python train.py --n_layer=8 --d_model=96 --n_head=3 --n_kv_head=3 --head_dim=32 --d_mlp=256 --vocab_size=1024 --activation="geglu" --norm="rmsnorm" --norm_place="peri" --norm_eps=1e-06 --positions="rope" --rope_base=10000.0 --rope_fraction=1.0 --qk_norm=false --attn_scale=0.177 --bias="none" --tie_embeddings=true --parallel_block=false --extras=["capped logits"] --init="normal" --init_std_qkv=0.0322 --init_std_o=0.0322 --init_std_up=0.0322 --init_std_down=0.0197 --optimizer="cautious_adamw" --lr=0.00182 --beta1=0.9 --beta2=0.98 --weight_decay=0.083 --lr_head=0.00949 --grad_clip=0.5 --warmup_steps=220 --schedule="wsd" --decay_fraction=1.0 --decay_shape="linear" --final_lr_fraction=0.0 --batch_tokens=16384 --seq_len=1024 --doc_mask=true --train_tokens=121800000 --steps=7435 --dataset="wikipedia_en"
Each number is 500 + 25 x the weight over its row's rms, rounded and kept within 0 to 999. Layers, rows and columns count from 0. Numbers have three digits each. The size before them is the row's rms in percent of the matrix's.

# v: layer 2 attention value, 96x96, rms 0.08, rows 71-95, columns 0-47
# o: layer 2 attention output (transposed), 96x96, rms 0.0762, rows 71-95, columns 0-47
# gate: layer 2 MLP gate, 256x96, rms 0.0878, rows 0, columns 0-47
# up: layer 2 MLP up, 256x96, rms 0.0877, rows 0, columns 0-47
v71 105:517494479472521513498481510474537534490459469527521541510530501462493481514495517511491510527522492492509499500499554513512499527457479486503495
o71 099:486449480485470516486490506477536536495493527518504494568524512501496488487498548565438505498494480496511509477531519476471502544496515518523501
v72 109:475482496528474519516495516486494439530507492484478509517550508518476496516523469509491527507479503474535555471493512517517519540479504569518484
o72 113:538478466489456490497517506528509486508532494517495485498490542514460518556481473463539491509486492508533494524525477489530492509489486493489506
v73 101:476487452506457511530509494534511508517493520526561506497522486469506482475490544485540490505511554478528478494559536508505490497520502487504518
o73 101:502505507489485505501520493542481485560457474513512506479556474502501460494520482493495485518489459486508503498517469488517524466497493481485455
v74 116:498482544528484471489495561471524512510455500539530536503530512509508488480491485559495514515484478520498514505511498458508484562486490528469518
o74 113:502487491485472524570475542435524542513544511492494475530506490499489468465480494518494489522499432507507491537516522511521480480482476525529493
v75 106:505494517461463490474522482539525510505508459481476469501477473557494489540506450499511489507512480520501461486532514532496500480546470532534506
o75 105:492502525531456499484479476515526487488526486484509509470511503521481505511515460457521461492539513530503495508511494535517518502538504474466525
v76 129:501500491524481491503513492485465490510540486497541499491504521531525503486492498497494533536501498421445546516489500507519511534519487465461486
o76 134:490524504489532511501506501580510555493518506510480493488467438541522495528475551523483481500515521488513491481484496492504511525501520512486473
v77 102:512498522486503448476504504515483473494578499497495495497488466519491551513513524501490453504529464505498508513522483480504458514510480484492504
o77 099:517544507520550493494450521473492524484557461486511513484535463529521488488512468509537509522520529488522517486509490493493504478515485476536533
v78 114:476489503536466511497501510483529508501508478507543541507495526486511501542480538548506462502470476550536492506529577525539487475476473529476477
o78 110:486477478507543521510465451500492520527500509501511504526551504527488496493484523526541443500531439490525462475521499477498541512494481526485484
v79 111:502523511485479519550529450540507532497528492470503444473440537499479490539478512479561491493524475461481504512467485505456479499480492484525485
o79 103:484498520499497498442537463519556466433496511481496492502520520479473530488501547539480515487533559511475489507441518472478521512509497505476481
v80 103:492517514479514482498472482524547475520549521467487527490478477490495505508519498499539466522541483498508482497456505497512471509527566513491511
o80 106:479511528478532518500499496493503464513533494513520497490563550469458507489499461460508532516519462479477515481547517492495497541489507517513493
v81 100:502504481519490487504554525480429525483534536543532475479483521461499486502499474503498524479468507514458539520504462472510520482495490500471450
o81 097:506485493520517505530504477497480523468474512483502506476452476520529522479477478521517456468493529495507470455512490494518507481521500521505525
v82 098:487521538490479506526508497504499539482502500537509454487484538520467499550491482507538479513470480471426475510499490498466472502472464472502542
o82 085:516469513514455510476515469478539497439518505455490472501495490505468529431501509523475498520525530499495482514459508503471531532500460483511479
v83 095:488500523553501469482515498530492485489495517508489511475489468540513507535479483481521542518481509484465487509527494522506464495528464528505496
o83 097:484503555557503518496458496528466499516532484482521477455502457526487484463511469472531470544493479510496482528511489488486524478568480473497478
v84 118:501484489510512549535526493530495472493503545533553492489497534489518457511491508519516463482487516450482495496530500502486491512504458474514480
o84 119:547496489474531501521495501551491509491500462475537482475522491515478498508485490541514483517496530459501468507451475524487543485470502458482531
v85 102:515510512473515469484482492523516518492490443502453539512523504556483581531491495528507506508531477473509461507480507530522525510541468520516509
o85 110:517487522473476498467434501471527478507546509472489500529501490497471489519499513463486513474468496548516553526556505501461449530515483502499468
v86 104:485481526531521491466498517515442543504535546504511528444496545483508494481526500493526471507504522534493494498502497510503460530536521498507432
o86 105:489536516530537500500481487541442509543504500501470489457492498509508548480543457501544507486528448483484484487521514505531491484487504502499535
v87 129:515509514521492521502551478513518515495555477461484508484489498490497504499505478477510462484501489546534549504441461484511491433510506511473487
o87 120:481526504492598514457506442490524483468512487522497519516477543532474547522509476526482487465517522511489477517489517496491490515497514508488507
v88 099:491509512505503512475503490532527533515505468493499494489518495547523460509492523527481533539525466458574528513526529531500466464524464508496547
o88 099:480507487500517515494456493574500527493534497540497479483535503505480484521521528494525407499507451495491502490530527499557520487537472484459493
v89 116:515492517495481486533465528508496539514484487517538474512498467528474494543472497511515483536483478497497508504532548532489470465478443537495452
o89 116:488491523514500504517510494513493505479522484472515492509561454517486472467496455529510473519533509482503471468502546505544510494505467485493479
v90 108:503505509482522494503515516490497475505500502511499518508498460492506475488480477500488508491517497463495471514486483525493492522539485483447518
o90 107:535503534499534523526498521514469505531528483472484467473484460498504474509457498480489505555441492511551493557516473486500456484491472476494520
v91 089:510490477481467479479502505488525518500505491422498491508542489497507524484507487499497538522498476469488491526516565549480511479521480471477531
o91 088:527458536499477509465541509545538481480536504500512501512460482486466504479503512498461542560465489487483536547528496490441526484543510517515452
v92 104:511493561496511493515518491474476508466526538499500507527495520493512502492492484475487537497457501518454486489459451503482500504489511528491465
o92 097:507489499514527479489541466457526501507511493490484524469443474503494518473510499503490497545450504535548466528454481484449482500512481510494533
v93 117:488495525504479505530521491485556487504497511489518528492476526525492528497493474477536545499498463509492552508482443508483475535520521489470528
o93 116:507496541513498487492537463453565485486548546532526509486471537515457537508493537508501486524506497517510502519512493486510498476523510527477513
v94 097:491481556493511481490508504489498454492455488463515518541575520529493533544494493478503498491477474509531464488513509509498495446500497561483489
o94 096:497490476501523499510534490471542498504499556553496517501533462555529455556505487466511473529501454528515510519488511517514505516495503498494504
v95 116:505503494497495505494532498512509538511459465469454528471494540468526512493482535478493536511534537494503494511513502549499516515521543439493512
o95 112:464507516504463466444507492586474497529453539532500487477462502530504508526510546524498463462519475510495538483541491483526480493491524513484494
gate0 097:535551486493485457532447498472485497481513483478484476484506467520504488521464502504541486530515474512438510460473520522441514504499507517504493
up0 100:488513474485531519485440511528520503501476516499469473527469502485533468500494509485473485464520495531484486529485531497512548525523531492505517